Part of a small language model's weights: hashed n-gram embeddings.
Each number is 500 + 50 x the weight over its row's rms, rounded and kept within 0 to 999. Layers, rows and columns count from 0. Numbers have three digits each. The size before them is the row's rms in percent of the matrix's.

# up: layer 2 MLP up, 1280x320, rms 0.0538, rows 233-275, columns 160-319
# down: layer 2 MLP down (transposed), 1280x320, rms 0.0537, rows 233-274, columns 160-319
up233 106:512515448407461435565467462326522534438477485520430546525526518489557391590574470505449496581486358505453550480401480551450470542539474485567503545476481515451546527557560504612508461496476394549589467454441567477557579418489582422388586550422451473512514443550457569567523544557543452474473537488529506572590444476466505507523409475501459453503492509508486496536486466525446524527517543493515528539560496538467506519466460577426501599564550430563467448520535531492516537551506547
down233 103:498494468510440441549490471509555571407561529414528580552509449476431473557617578532480502480528446508480586524410505483475567475462497490480408515537542561418504513495428492568427558382499517622458585490459525481561501515438521533514511472549570535491516466494483418534438524580478550354527549506572469494462514524450468514544537514420442422417468474498415481522496485468433541512443518513546399466430510534403500479423510520622489542536470613451485448480508484453506517533416543
up234 100:467543492413476564500523542529455539533561447525509498537568461584495521553551474469533530483467557475553544482592570546433520467489546507529542517494566508421569498551527481395628442515469516478563479529537536654537495526505462507553520487505448595467557526439534517475463472474464473469521582531494556471448480488507491436499507517471597517613515464487498494425495479439498488544556490528386490418532530510562511537447540553425521481428483487503477584477529523532564446436540491
down234 099:462550478533509517543518546457509534542533374422487560505555441485433443533496476525485450516505535470379515547547495448501524469530530559521493497516591606417601533513559421474540507528445522511506441481511525538541497519497454424575460580457450542558540427420501534514486459537513542532496621526450557546526518484548497453426549558500421465586498507496506420556483454496446484561480461567430493552434467516444510467459501509568450623546464461475464484501539497544624449480522472
up235 103:527496539540517441537420496487416546580521602577502533599528494533540563530520480450553473482435530522437475468495470528444518407547459459472476564502475530484425491560625445556500547374539570369582510571550526497420526530458565614497494490563499449459502485489566476492472505485530458484421521459435503568499474441574546501471468501519416495484549550513497485486527418535561599455420606579470577517558496555564490507477581559568495582574390495551460497560487503499549506517461425
down235 102:499570571559507442449451420517437535458517526502586589518524510395484474565451480557504444499477487473385464548514439560465493471490557464497538354594414450457486557484508517513514468443515481490468595589510580343488463544535534495473543511483468546627622597513503446500471564517501502516414476539407580608556460457594510404400529506547438506439467508493443574446548532490483423512613531528535504511499504572511450455498489613460492511519416582528521581507459503501422487536541490
up236 093:538527575444463544537532591439497531539478440440537421633541453456570421501529491554548541499453432570483515615519544513462487429472523492509443507428501499486548551517535452522525424515381508499525515499527506527507541536528470508575490554468567485499501558520486506434495498464574535515498482526427463492434584418447532505523623469515545542423494466448517442448456534481486475519493566489558446498560527334405499465520548592469608527467453470538545486508546579496518478536437474
down236 095:472515433545394453497622479450525515436498488540505420493455490557458572511530550495582596455490522501618521521557487499542524573418581453533545559490462548449493511590478471527471550480579491504538526522537522455483427503533458526496564571467430528414548424561603434417520510600476519535468476481451492540564608572436537526534471556568452462592512526489473469456669480506460467440544589537528390460482433460550545494550533466477523417495412497507523560505407473576560494520438569
up237 098:550536475511527534492491444521449451513486519528502486520486470475550448490465513518495425588541495556431573519489517558427582480435484461513547434452458449571479448497461544431508480518488563492423513455581518427496507532422437632593522484508489408520514494462451504560578590472477516482518514569556574476432422574457463522524578482551422532500452478509572454484496578443568468551506450507396568486515539381481441541457379449484634516412507413591511486528481495525518386563434551
down237 099:477476476431510475544456523423450489455402606449508421514525535494448448450472516508432454587514626586536509550477498464456547458487490487485473535503492524530486512470532531440451469480450599548523491462508472542441516435598544547538541510383486480466561476514458531449447508465529561474578408445530528606459452551530448492625503491556537543509487510434452463502539556430411421511489503592489562506524526450423524500492521468467555436549449510499473549503455394533476376481393569
up238 102:463389516557464418486587396489467550474502611568537417424439464462539551510510503469443467531558591433475498513457501451512529475438575466527476595498513549561500520424531545467530468439481568543518475415516473441566464505477618472454445513492559541557583557526580554515506557493527519524524626565514428460472530499609416500560471499464465502548520514594580466603447460529446431541462476456592475526506514503515448479514481549487572464505468482513418548529523535501592519504471460
down238 101:514468490506410472417552505497552409510492646488539514508422441431524498466530468556502556529570512445443484473460519464544518543525514464470446589493551531522430525495427417459481605473505493475530512439533511500546503513419448477493478525532558416546494564480557562590425499511532485503422467591587444413527494466442504455498481468499564521494605546541476571592440587493516447533556464475604629513474547503516593479521519572515603500498553436559495549525575443488479457464571457
up239 093:533579522444509536480600421444523517529596444518515572506541512519509509530517488495425602488455538489485473506476478524434519497557499469446505450450490491485474500537459405496529506533412432426444538473499581480530557462499463519593515508531517574631497471473475556373523522426534418583613527389386535421508406446485535586510529557474483550502551421515488578526477543533520532509493433458514530513448548497399523548585419519472562546489555439466520615586522594465536461492520490
down239 098:482524447494488528525422544519490555454452505495523455464570469486514571511460509505501453455521532505499517445521543449451500454504494498491555391536513504442501524499488463545456517501543477494538509508481489524469572542813449498460529457528550472451515450475481496555469462448449462591511423426474496502520568477529518411482435443468520510504510467444469500459447457497445465575439461530507495493491483464554474485522576470532458572456549536483564474454510453483462528421588493
up240 103:631538556493482481536513480444444503577623477598491468595465575441453516545549513496529565500431514466525523482523612515503552420463517556490490512521584464503496429507422543499512529511516526426489518368543563593453539511496595513502538533474454559467520490464480486495494576461488481561594506418474510435541637517413465583533488533573504457586343597489566480476507458515499528593508418400456488501508584555516485471581471475514452545543408515518556486487472555506491544481535484
down240 101:481566486415446501464470443505572452343563510494524485496482558498426547549517533507428547473536563565481561445557530543478525516413487501454468418502500561600453522546542473461531508541535559414489577489580517537565501485638501595417525567526524510488506412544485543486573513513434431524482506466616515545523499447439556504453503436501577511574474584463570452509460541471608478515423450471499444561550533581527496467484479485518447486435579522485565462480501413508522594476540486
up241 100:432524515571425481525562505445453427511546590450534580540482493591569530530542495488552467627436567596437584541523557490505492508490549499459393467493632493339461483547537544463458480464531461475562527505494586564516505442508479604558507494485487475539580432539391465508518496508503415563580544489530500502450509519443510453558554494443517450448590401539516477515578623470486504521541491474429560491573520465577464488526519479471492487575497593506500515544477447554550423467484558
down241 098:461493472438511498507472582421548542503483481463501442485556455436523488563508392512567520566579548543466575485558418485474465456428477469501479440500497495523519541468453557509462511492477409456510572592450478489516480457568493516525468481493440481497547523526448447517445480569613477520560466446586432441491514617478505521590488511474502531539502504550536481475528583492457466521458538547471516447531479503495559404553491361486424483513569488545519485382481460591544428473511443
up242 100:469492452513484554533497447532501575562506446523568558376455522511549528513547464483511517562414523548534551473487545493526552440554574391501474453482620524408577422534539424463486523504523452471429614522479509491648494520509534543489522440576454483462571521530446512534423493412464422504506486560489549534454568467428478473524479489569435453579460454533491561512532455500580529497524482530442360507541520447474558492529475571503478544529479482446447461428468533545443415469461550
down242 100:574461611542470629454503428483514500463561461493494502514511458518624490489533436436467458506535540478511519479446458474451512491550459483532470495520484466595448497550472570498412460563524512477512494442450565444376501560443537592602548520434581501421452531562504488417408480461459488491569572432476479447451521579411454489531496536518450563484562443525463590578398452422486428438537467525527494442491432490542610486505475475476544547554459508574394568522366557443585402556529537
up243 104:431484440457439479519538454516506458574484542505425483516494501531477510643468494475595564525506563575403606470440512493491401484533467530520485584461461417487462546492489377478551506473527484384602495490444496581477512412427528525561492496478485521536560420527542445492470496491481515511507480424563509483572477539560450487497523463476543497558414475481523425484519505579504450483428571523570477428511543487494445421523490537478494597490405441510536560456455486530463448554451486
down243 104:512519518477433459524610447522569580539572508436586548513546534494446509466475490533518535548491540412504517472555577563493461466546519503543610545534583540400397522447477463388488493476342532524549463518434429573488467480433466503469391551455502513446435436459465489528609466470498563452432426522612536571491536464488466504482426407541470508460494418456480517584392504465564479538546499500561595430474641471447555454598590523552468525496448484543501526469556477526541492451515496
up244 099:520519531504494534571502446533554482514503531438412544531539541515548581466499541477439433467375521453478480452512565471572522579542540478587504571487410422487558590422559400497577382446467473534410535439504529532516472529472467478546486501494428456506470427472469503563560529455520541500473549490585616571574489543424468439495510535527496462516499467567529508509513496463478458498526550566536440539644546483494556551501501569399479550583474442540452448515426470570514492531570514
down244 100:557555460667456504543459497472522485447525524507423522438519487512444534518492563514512596462473542483480493511539540594560528602512466613503523513457522448522541461447546526572580457438488464492472503518489446377530535569541570451546512509611594400387434496495439478510577601466430483485487562438543569516476542471491547480589442519512479409597502504468517501528593470593440515433457535490531537542574507497443588552488501502563455525534548558439466367545522535522496576488539586
up245 097:527537612484480544500557522500433576505508471547525428477521431450488452513512496531519508409487440476538534528481550521547445481417436522520553537443543418498500494540446511442485561446530498461496510524482446400391572520474503430556476535495443549508595367479427420550565523447477463514621506477577473471421535549487384477494522466467432548496594513463543533487495480488564556519526488504477583479572515522514522469499493463578565447484481467417414492474403531547444501413521465
down245 097:459495605562436562462471498489525420520503476495539441429543481407512500460573486638482518589430622560526511575512542561500474515561533468460452479519488497533455565527532511469626531476574588449510520475543509419583495509514470597571379537501611486487425439549456464500484462441523614468440462495492536461474528480452507523486495499496541499486482569500496497508513442568548482408576533487558551581479489513467436389515491517503475502534546527499523497484455510490544522496466537
up246 096:528497601488466389509470391424499445499561559393535596507491470502482557528560466507471532425529544510554406625458586572436519468535505523447484557539424491554437473456601508601550466455507445455451459535523395425583513490432505409511531426547451630522507518517545539607535548569503457529502522421563602480537556516556490492491449529524566514516504507459489559472389556490441496409495518439470491484527547567539594456536564453583550478493529508517483464503488573547468442557474564
down246 096:586481430413523482467528516489501484479439549525556493551462537479537528488546547549464599527532470514529444487428502517525491421458400605575531456538560480553443494447569540593579596471556552527471564479426556475462531513526558415421472415487471501480502500462389563483390508502543375524457449431495580461486362500583424464415532435505511489539583552441466448540395424465496485427480363489503506616463543474455556470597470522577565546533491460409489469480502488498552506528498497
up247 100:562439478387472472504473510451483325454488556508490524444496561556446554558552498528472436530529464456562590540593485478448418487534509489429465469487569503534518498495534528575498504532411509482576451501430482473525565491488543521517535576535446459527487539542450528525474490531476434518467478609497442509495496519449499466525508447520508416489546438499515531492395499545567530484534606451556418479564558460429409402454500551512489468538539448473530452462411516493487461443488483
down247 100:461513505507511562525468501506449555501482529518520531541422406538563512528477484449494597509621559470546438559470495520477446441449536498461521488524425523503402540466506475478465543462464406524390522532500459554449494430522448498505476392484487523557533563506500397610436507530462462570490475519452469566524547535518438520512415486477433456446459559548607479448437500604448518478504434465511554512433472499495528518450485483425510438424455468573457512526384541509489453527454444
up248 101:479453506396532549479526570528471451461536500488489555522461496617524533600424532497521402494504432597369469498497609557468561525520404476489479571512508437465539454445621414532508472481506478466478533487515452521513527478487498453525509512508437495523545563497476447485426406551395513413551415432530581485472492471568621476503461486472492484486539474451536449485566493459528546529483577418579578502519498541464539482559529543481592519497554378498613588459481524419477447514520540
down248 100:501471564597542591530464490473488478521448508400576486483516517520447595473409568563475523406454475527504453494477517528510534498535465425469458546495539464567544432455502497558479455382508428361449549477388458549604538469541465524565468452468441466497531600537464498549482434523452504508532475387476536516526504459549527473548462434439531420426509535494502523520490534456530426510494563554537520488517509484430554568537471461556505455526512565465589514520477518513502478425574534
up249 102:508426516547441490585527518557437433591565436539554476552463558475549558569460498528505444542473484461499654538564553524461436400483486481442549540484458515480555440461493533508494543498357611430465527379541446421497499531460490463497476460610567453491505516546537534500452532518534466435594575509535458423512491493441378504557590504495463503458548438527579467492588527431485557501518466414500523539516480455457414524507611516559483469519385464502509482496492447473541528497495452
down249 098:460541569514446572483514544565496472476488503426633473555460448491424499478593464511470449552454588524511503490456540447466497490481519588480421495443570536516482584507488525489530601551470484493397579485445501527508447577520464554510481430518588518512586454485446511441461401498523483542597477482518472486449541610416400347515488584588489426527453504558501512529481450574587525450411558482528487436451544452427437470579525392564474451543508508532489508410475477534504479477521547
up250 102:451508597487488481479490556518429490614445458462445543520490493487563510545521476472463520529587439464402466503534496510563549446552513436481670581477447448577537509483551455508503559490463473526525444520517533525552479394508509496507487502550416551559519522579429538530552473443467447560521487545426494452521505471451498467541501545459426411434519490510582444504441536547529511520487574559388462546531476573538579419579518427379525533526573485514425463443556505473520509550468581
down250 102:479518490521559506442528601448486548452505539487521575466457588503503509495524441540563486578464592503491471504490427515558500512548583456541509495500497472466529448480448586429424564548404456502567552487543451507495492530466492528444553525522538588470482499552530575524450472492472559410440457465553528444510551502505494554487467450498528398516489401517492557464389544483410506494475642565495588428532434565445503476570602400470562498451493435548401392526584509544513585525451500
up251 090:577585650490432378518541449401489498473488540546476435531532553489536440609485522499534555468430488517569429573464460470429520492533483488474576533420520554473509460409487545539447538475528417492506459427437433492522519488488489487438532545493508475528456508533449478464420545540477390509480554405562540484562482447439495516537493488465475533421535465522525439463474461532594565545455578513473421471484537536499453449455435538527481496540503413427440493523436604443468440551475543
down251 098:506507525435407478464499480506457535516444535568547476516542597571418554552583443450410482490538494413560435473543552457444474449479476397503602553510501555471489474539508563565423546448440480482476510456423475538494490513611405457527489393576535499570438485554474565380465520531461511519474501516476524444492465428519445462575501421526488567490486532484520466561551549584528426477550470458541420502530516523523550529430454515500472558477526477522472504547532503463431444562487604
up252 108:485446573478484566508549455504585372573549559518532524481548444530572591521537500510459546460479545511557480493546479499504575506511469485533575551473577562531544421430356464459447399427427446483515457456410450499497470517484519445619582491495493510539538439518427605441467581490533443459505470502522421605489481569392431504537558489508491558499429493482515531487449496529600503544393613509496426440570407526382502539498536437464472476575450553465559545529463525439471474560522598
down252 106:481479524485470546427607485572503447492470593470525526570436382493470556496517548608456487507550529532537535498592485449494520565531522544537578555546590555491553442530457552519414460589532573512500535510432578429526515435546550526565510440494608561483483469563475529507542470438487507575429527548472422556539458502531447410479351448377520573404399575499485564478476531501486360557444528478473505468505528489529443460526566473463521539509505460465553533456461499580507531515470580
up253 104:473535542440502374448526508475509583511470527424509421539541491571543525566433602499467463632658539496453544382387566550525480471456547493511478550464503450507481539483515541483551488457585476433516470431511527612491542462454505443583472512557375510560521526464540512509526441505521447539483481457536448558472513559478437506527541562537451547613444490554502438483477502456547565544436523541493533527542547486445518419583539496476498588543474517469453452496504488451489446514503582
down253 103:469534449504438552473466467562468505468552618529445547466419429528505528477550462480474562429553514519478524437518551464425526569520536464428523499430503460573438597534439590551456554573534481468444552460495594463471476520457503493494457547485437585529426468544486558489549554519475556600474537486572525515588474581479491377533443543503443508554452497429545471527605530500604535521436509494585460534511503487447540455421424515554449531481609491464416457542471519572490494515501558
up254 102:499474467534572549486485432447397495515574542485462517562514528479530469510543459521459606516436498506570559527464591461501442448537566435507516469379545483526484518508401503542581478461435524527519507499564491555579541567488505527466516414447562464543546522554542548442535537510507495513561414476434428462508505422552498547507492384484461565467420508505526469516413533444468489506538553448564530491515462481507512601569536543493425515380492412462555586523488462466488413446517458
down254 100:493500511487550465516521469401472549500534431570595570489544433422540492370458467504445414578489448505462426465451444498467539548533502533499622552481521476406491534587538489458478496520513540499580417479499415499491510481449488482499623456580445369396473442442452584466487516453431491483516471626464517499510492430507532503448563462423489493441540512444532455463485453468464492483557379468512511579377401452489506407466538428497541601498499439485458544577375492579552516521525559
up255 100:474617558460519584479505467467494514508510506413418397508511533541463497560555524590501571401452455577470547443480553531496426535488437438529483527490508505498484412456568433521587523418483359497394537533580532462444494486475516493458496426510450498568503603429425488561407422507540494514515519517422467438503559475501419482590432466514523581559510532560583460567524459457519545599540520502517521509506585511562408534488504407536616547405512492436547511554550519529500504487508511
down255 101:490465548529539564517508513429430481527555550488440413487509650515533569518552498516571493545541469522446475521532397473524456522500378522482621503460511498575498513600527416500468503514427472481460484514556509544391471444555489454458526443469476433520446582437554524438458420459492473608460502599436446418572508394539490485459447537395577521559449544525452435527460564509430587526545523440568484503472456465482461525485454498537437438456443397483527434501484391569552451434493575
up256 101:494450537431555480508473538481468494483546519497505520443488553510511437610463478452497490541564440413536485545427465515502555428541521469456599478452536509533461578480531458469572443542517511520446487407584404538559491567533654474459483485471490488561513549531402485568544425472487432449590522443504470410485515549438466451541581476512385375502493474491502498449536568534516542449503443428543538580482429450467546509479495469460505386452571526427408484530492546551478438497512418
down256 100:500617515452453594466491539522547516512438526590580541458564453478489465412516526541484535554496545576457586458407449559522456497527609554501559426464483493457452472520446533519448477486530517533504435421613505533503439487503485497450468492551441508533581519543492509566507443537429478504500562480569560465492537531474453452403477496510448441434513500484543539504572500511460471437458412459566461516570459552497434383450500484616541447461569558510540509493472494474555471446472514
up257 106:548463481474386477556477548501538500526513539509501435623399451607516550493536570429518510550519499502602466455578547464538468531486550510509518600510478365467528509471569406515462428539444514435553513500501555480486574502528542534554550498462519506507517469437536467505530498512488512479475468480505431478383445543449524524547483598566325529500563505551518548541491419482553613575488470512531561496465485519427529488519419506463532445485504510607472544544551547410576480552482572
down257 101:442530524438561499533550614509575498430459430521509440539465503428407531460614499591451447486507512573531504476521505465411426512530518516469523420549467526497504504502576439442456495525538472508445518538466541553478403495475462478527559541444554513471478583439427391521470451494514581512489558456510550546442504490506562493429423559476485541504531533347418432520474477519509519485554459521542484492449454574472531403545523541434417488544547604522402466427482503481438502399485475
up258 102:473487589397429456512480562479457444500519499507531583509516513489481590484480499384530480428532404550449526486506562418509464492511443477425477543447532426520486528506503555515616521506498520481508542440509427461469591476467511571460465488629378480467594414542560603411472468573454431481437493479484461452489565516523509452505504574519528565428479360499552575525434580502586496531450471470490544408564595416516439550497471450508396523463513455565465510424524509540469528500396496
down258 102:534502505486487557542538448484450508420438468519421503406556469487605447524488511516453505487456572581466419529473386493550441598432571490422485510459571505481471512494516497495398484497522481438477533586504487507477477557524431545478441442515534469522529540509616461513535536523562462540499439505437551578465438453552470491473541509453428420440494515545491597491540585357584502477527529496542482574508518571520455463480482474425429424467518505454463580515517572446404521527494440
up259 095:459546500491584506566537503533498427515535590515556499512459466387495442498459462481501492507489563435515589450453472508480478505544445515500512475508476531428450535522502538479573546412487540590537465480543475523435421486407456465489532529544480479532437514418415359442577539446415537517454538487468531463526538565402535482531506523468477484527452555568468563532532577479587477505435525463474465556502489297559480532556482489576531531473488531473470511475504479486517447501447461
down259 098:451514522492569628495422466535400594395533554470520570482423493432572485513436520488478454418488568524494453517471568546497433569533466530526506468533472525510435571416574558446403502487522565435434552482415550516390478473565431424395551547493475497418431472399450487492407463515494448444394511474515490528543626550548521449459565601472470488472510418468473522569424609448591476505492502523459549559442554464520482501457529526513503475466516479524489541455385565533558527430470462
up260 098:479533547477416407475569544534533410516517452477453472572427548473554515604543468466457450460626474439535498448402468481490523513531447409457448475461486473521490425483451511466549439496500521465457461560495483495420499442491511434504489543526530554508604509526399504448543513545431483569523414429427402415479452514404484568514513508415437526459487419538567490425410551539486575457489558385445508543399554434514471461521493497550537434434454426534510437565508454492430511577409501
down260 099:496527431412506490462554587462449456478538424478519515527521527466497474535483456424551517462482490504558543414468436460498464514484536293529471422586432537528424481463426552536453526492567472515546417541536412433362396494483459521517494458534537553512489505529501547611484508445462506551534465492560535426425384510496557485483467514494466440464572491474513452508491439502446496471515443477539418515543460467491558489558549518472626481570531480579533461483496435529519551398524433
up261 100:489520460433465529487518510554534482469531525446519517445568561542561499501395449489474493537541410549516518563538589459427478475511553510563406438503447395539416483406486490479507566587424520545515480516463440495512565441443587546465567540581511515461534358514438515435493553494493492536488524369497524508382469488520526593526499464465482511593441386533541534488456545588507430477450503550429557505490541472478490449518459539531607551482457485613438494556400495474551481442476563
down261 098:461458571577454456435521505556511502497508475542469340403466541468497445448509502427466482461448543512492435445442609518484503497512442478525494522560526468553473534476516538521593521595446388489503609472490550535460492483536510452502484490481461489465550546508513489477476548498508569576438508546569515481512574505525429550476581454461566524463565442620454520472534623539497471559451552529582522379501453513620446502517498504541571469483576537463493471474446471475505482482516423
up262 105:538466546481567442522499469499554496578511560570553531613545512448544527498616526509430592562458534535517501460448602543471551517487463470539529552528504570496478480484483587498470422507477548493572451465504514514432563467489498526447522541486471610534597500577543631453512530552581451431484429506544443437507491561509482511534610466493515509553528513476544511479485558528473569569523555521507474460500451449561526486576410422384561598446501478491468558429572487529474532487481514
down262 105:405458569449465429511486528526548493539490500502509436501397449443522563460474490495559559486493477636521469519520440521507411551478487559444507446477517546571487412432543509490535493575622535470482449495471505552549509523585433469434478484470458474509536437516578550402427550504479545467504480423580431508483492476465494493481495538518519473564597472529451470496421561455486615500522441514432492511514565447483405525499450400562476542470504509523475603478534434510380530307437455
up263 101:485518499457398397498555577456449508475468548460445447462435548532536525509547549500485462537477376461402530519523459516470518523583501435561568453420499532563487440480505503554551403397504559531499483467497455474518543472450622530509532501521554447486565547455390539414518398522452527533586521492453378517511437484427476535533484490455388392448580463466437512552506469483561545544420510475551494488520499479459449461542580459561459363444504464530503518492493558439530499551413483
down263 100:382459532447520509465467603513446456511523525418539500482455555569469491538456514502416562495591406486459517487431468532540515503515579453432478469579459606550631464481492560477417417524376533471392524439531484437503457512507450574538496342425534456477511498467482601407524420524465519469508501508523595528516444590491428468424499503464513502480452480506541516507519526515620433476477567479517509571637522570589378491500562591536448574541522489575544453433596414526500474487403446
up264 102:458503516490545579509527425428520546486484530579529535459569424532517505496526502566494424438435497482498473518464442495492434454507580497434512531552482492545547523520479438528556505484553545463459487551550529488479535530485493533559490611611453599505473488512489475451581478490486508489566515543430450506475427553554550506524602456362543419517489422580556533463516500561524537540501480448450542469521550507536502363436483500487504555572443483497410580500533534588570439627495464
down264 101:497557417509501470550496544470470490450547451506496549473583455497487497471483452452486376406479557567434513452557502464569470476599510566386358468585505580568540503578499422368536485541595508450401469501505563429522497567577458482448514514525522547451512489420570477502577417536445571526492534651499561495582533586522610456435526427405466456491456522488498572440540474483568593511481403493469493432511469529478468493486453424512587459407498453527431524521520516463400538582533537
up265 101:495537447537460476502607471460489553515576489493375483492401421480481556510578501534393436543379441437638453523421546419514502526514504585484553533563466484397384459542552483580481454523422543537525555421512468470548549497413535522501565539471551470550444417463465503446466518460472477537501493517538472464512464535518348394484469568570416427446535531583480551553479513511537538504423378549445476459483449464496535485520554409426497550507437486566500536487479492564525482512463428
down265 102:442575470584496534550548480478473448474512499520500481469424524534537466602400510507471478527476495479471536466560414520473466528540510476423462488521511480459497450459581463550502451622450521462553505437464451455542529482378438505568383498548541479588482532450419481450411492520466502589500597477521523443535426468532548465541515489462510500463520527551470501547533465543552419479496471569482496426514441506519432536413477470594541534575547570537433488533491492417449442576438518
up266 096:497433515503495542497501452496494480491477499507488512533468525545448481528599367516432487511539418448466518493531460384518559499526487478630545518462586498584612493430462400565557402488432527513564520476582478586486512540477556462402464459522488491528471407487524468512536469498445514466607492464506440544469476498427471495514516526450435522451505470468565608454477540582500527496493478560487457507559505436525455504401492508444579554498484509512457527544418383582477492415510447
down266 098:430505515528468466453463485503485560446536473496455550434505361609431445460604476505403407489495517488451479507482483482554482474491560684462459379438602459554529508386436514448468478495478541523454520530541525541489471586508507420478471545477532467515529457545472529531627453525533558505550467475514457597461583433555410441436474523491490490444488435511442411477397441548396483485473467508573492550550461437515491460423602521532443515522528480426535534419486536537463482426553423
up267 102:528524458474474537544428487416453519504440477448585564546511503490448442548460540487450544529552483406473438447467527413373521598502460507496476454477500503507512536421567458454441404488480539444470544445480418535516520542437529550468566437512567493483526579441434442493465587548567531512647489499442460553497504480503483474565572522449431472445535430530580532474442553536482494398455439525448497509506514531387501413527591405497521542497433520546508525541517477531501429523479477
down267 100:484427504527572570594523682476466461580474572461490495488465500506484494510500468488471498505516519567507523422542567525502501484419498552535612462432441472530475524466458529481558541520527495447450482520494602521567465489524624537480462513540493558544465492568424535488637560452493521452509528561368444535441633590506528514553510500395482510502464563490435457548511465569509613591449518498476506543573536476582540482598545483589494482604464435403522504487493448551448558399558456
up268 097:499552510484462381576567489507412507490447621505451526513521539445501436555449498601467488503391464599563576493508496502546528551562505548511485489412348436453568622450536414465486410477526411497433535494508526531528454487505508468565516552446534486538478469511427442462461487470492475574537554440448531483481438573508518510509537562385519503525524460547571466382455538521555484612455426520442476499540594465556460461431564536541507448531452424482564478598426532455442463553462473
down268 097:448475497610505547557459411411576574439464465505493551439384531449447480511481530605438433472567517448447499491530501439562453645489574584447441478536497474465559569473464555445503395464480439506485502480455545506476430478570425448570550548449487426493493510513421496474542573476583474537500576471562523405539472517502481443475437459544462533565451526487476497489510572470520499547567407538571422512558474480494483527477438496478501445480491455481424452508489506480555505437525506
up269 102:460535478569448560520448503399508554507520426472417529568510541561481471556508579558563454500538541490589510547457550470510416445518592474464519553493509452458454526493487468512550470528463455527466489473472533435575480490521494478528485461534493447541464548549443434489428506493532497498538511564446517438518570525439456460525599519425520577589521463534540542398540540473417470472436485473442405552495604556523511553410491464333548533526500465471506480481532565487533429524395507
down269 101:520519428498470497440426481519531378457484459548460481470596521489378512420480552413423470538536595500533555507553494447560531493490560516518460485567547532453447461541510527478470510562504465441631493469487566544479486464378439462522562480610601462595512524506485437440574534622475505463500522534555523431486515466478475534532531519492450463469491458514435519439504534501566465441540496474477478486477542464513535520491523451451530471597566556489477591453550374426495577448416486
up270 095:525489552479490531501497443514562588507487529468543485561444505535562438510530475509514543416501545484521508576475502489378430508490522518555549532495487475441440479509570416553517456449569576446524593505542460448564462571413506456510499555437493453562423509487542511511527528500539536478601517469553469517478509507531496472505482483526487403611555520445496560431486524510474507379407615585491518531548502508419556427601519551469415652488426460479485507509493491537446524472507491
down270 097:571485496591437501423558478481453524508582463479505468452522574474519531487536466487451494595512432527539534549516532661420498495457555536505461367588491431498473551583480411483473472491572540463445500490547525551499501502467620508509573535488492449510552541499505547457512526567524553518545414570428508602503420484438480501480492477517558557576532574511589520480477474438521459492509458560534458398518483529464496442397565554593590523547554498482492565487492466419459461549466527
up271 102:482579474496526540512495520446469526550541477420520499468477508530485529549590428498523443475504497469545557534574487433559577476545565495595584503522557549584439529547560494567439475471419535523451493562566502433521477437476462543466498577504508532471528519427569535495496505514529521522612533469453460510403443610537436499567460422445441430499527412531512459532488478454527484422479453473531369580482526503463529469490435546517558470526473543546462438630433506489554499573503494
down271 100:504462494520478446510504510425521530497519401445623514458457569511486566474465542514500481573454435580499441566539513502436578492582530508527424572571501467502531476531416507531481501508510502453510451581490436430562541422469511482554484512466514499519559449463511549486476494526489498466581450471456409556498463464474485581437512476471570506487530462548512498466560507584483423511432479396500453477610524585485492506478442509549494424473470595529568532539481573625521571573531441
up272 103:490564583455534504477473544485561492601679575557529448429485449487524470574442485520593493487497559597495456470459480428533439425493482507402589542474522456524559460566509530532567507519497512466500597510595554519589545567493505498477561506485536544564510527494553588565514552459521488499556625521500536465509449509450449499516539582491492461546487564477499477549568476550508607461451541444455467524474577452544500515494503546559524648472445530536509456472505523384496353553489525
down272 101:437508507538482523465511529401506511514647442511534498561492483452458521503471564439524523443453460620501424516493590551457501508559443667510480544537581469444504538431508499461487461584474500482485530458433548422502430577642433517499533459507598480566446444527579480536473511626517478488517482479463499508553522505472499480482579477403481469533565575518551490504455460472514531427461445412468502539489467480452544436544445466510466534514463535544543460486621553535590483440602530
up273 104:485400527422442474469568520525503444554526518581441534521387566538461544479673541466494509548574358517442471474563458532464533544498451484523503466513510529412552509493478390515507572457547524463471443600490476548440520506392521456522501391507517556512511480483577520524521581557460517532584513438439494438509441475484554485462542482478577486472485428595516521539405502484514551456494533395423530422497529438579477524591452516508559441408397539386536453535497535505472439559464541
down273 103:547478482498558475447582543529464449527529515568454518541453506468480574486564574472557394500473416535447445462463541534527567477513474588509477435537402474571609537474468492464524559510581558402536556532468557532514524468478451519498523495504549557557520491416540490563581512548466578492566571427437482520481491447457433487487460482504476547457480492578461480617424372531438619544606522422528488412602525519550497510645565515484551524496515434532547489526465453549501565486514532
up274 105:474512573541538541572519448424559472474536475549459439512482457444547421534487486506498435545457475573437598455504566498479494497613469510400493514374518513522605492485538478534549525515458596538451545458436552535471553483458562473473567578486461490546534522502535457433435506486548447523526480523558475493599566511517407472567488499560565533502471463586479409412478571442486558494472438532547429514484475516466515535461501439580569455522503383451579423535522576504521538499538467
down274 106:512466601467451627550488492517494468489497472513542492565509440484606446569496504450566470519482440519480536508467470469537476459479488521452432455566433498507576483477498457428540493577537551489580458457484456589515528390566553471435509425487517518571526544494472560411520478424448481517512412498483522498507533470439467404497574455483557565424492500502504454427454573487548574492491525589527481465410526507445495539381528538467561527504594488542588435540587561483532568510550455
up275 099:544532506564435457459495440502536478479574571468444405517551562513584529449511455494547493446551471487426453499535541567466513454448522488488532514556503448492560498504478384561544519497487541503512495468549437420533498469502410476594519493492505509449467517576595590374511536540410479601479529493476550513445469426503494497482477582604514478495568420565582557546509477494500480478531539557524523540530464484440542512490499461466519520478501508394532677570376574634557344518510504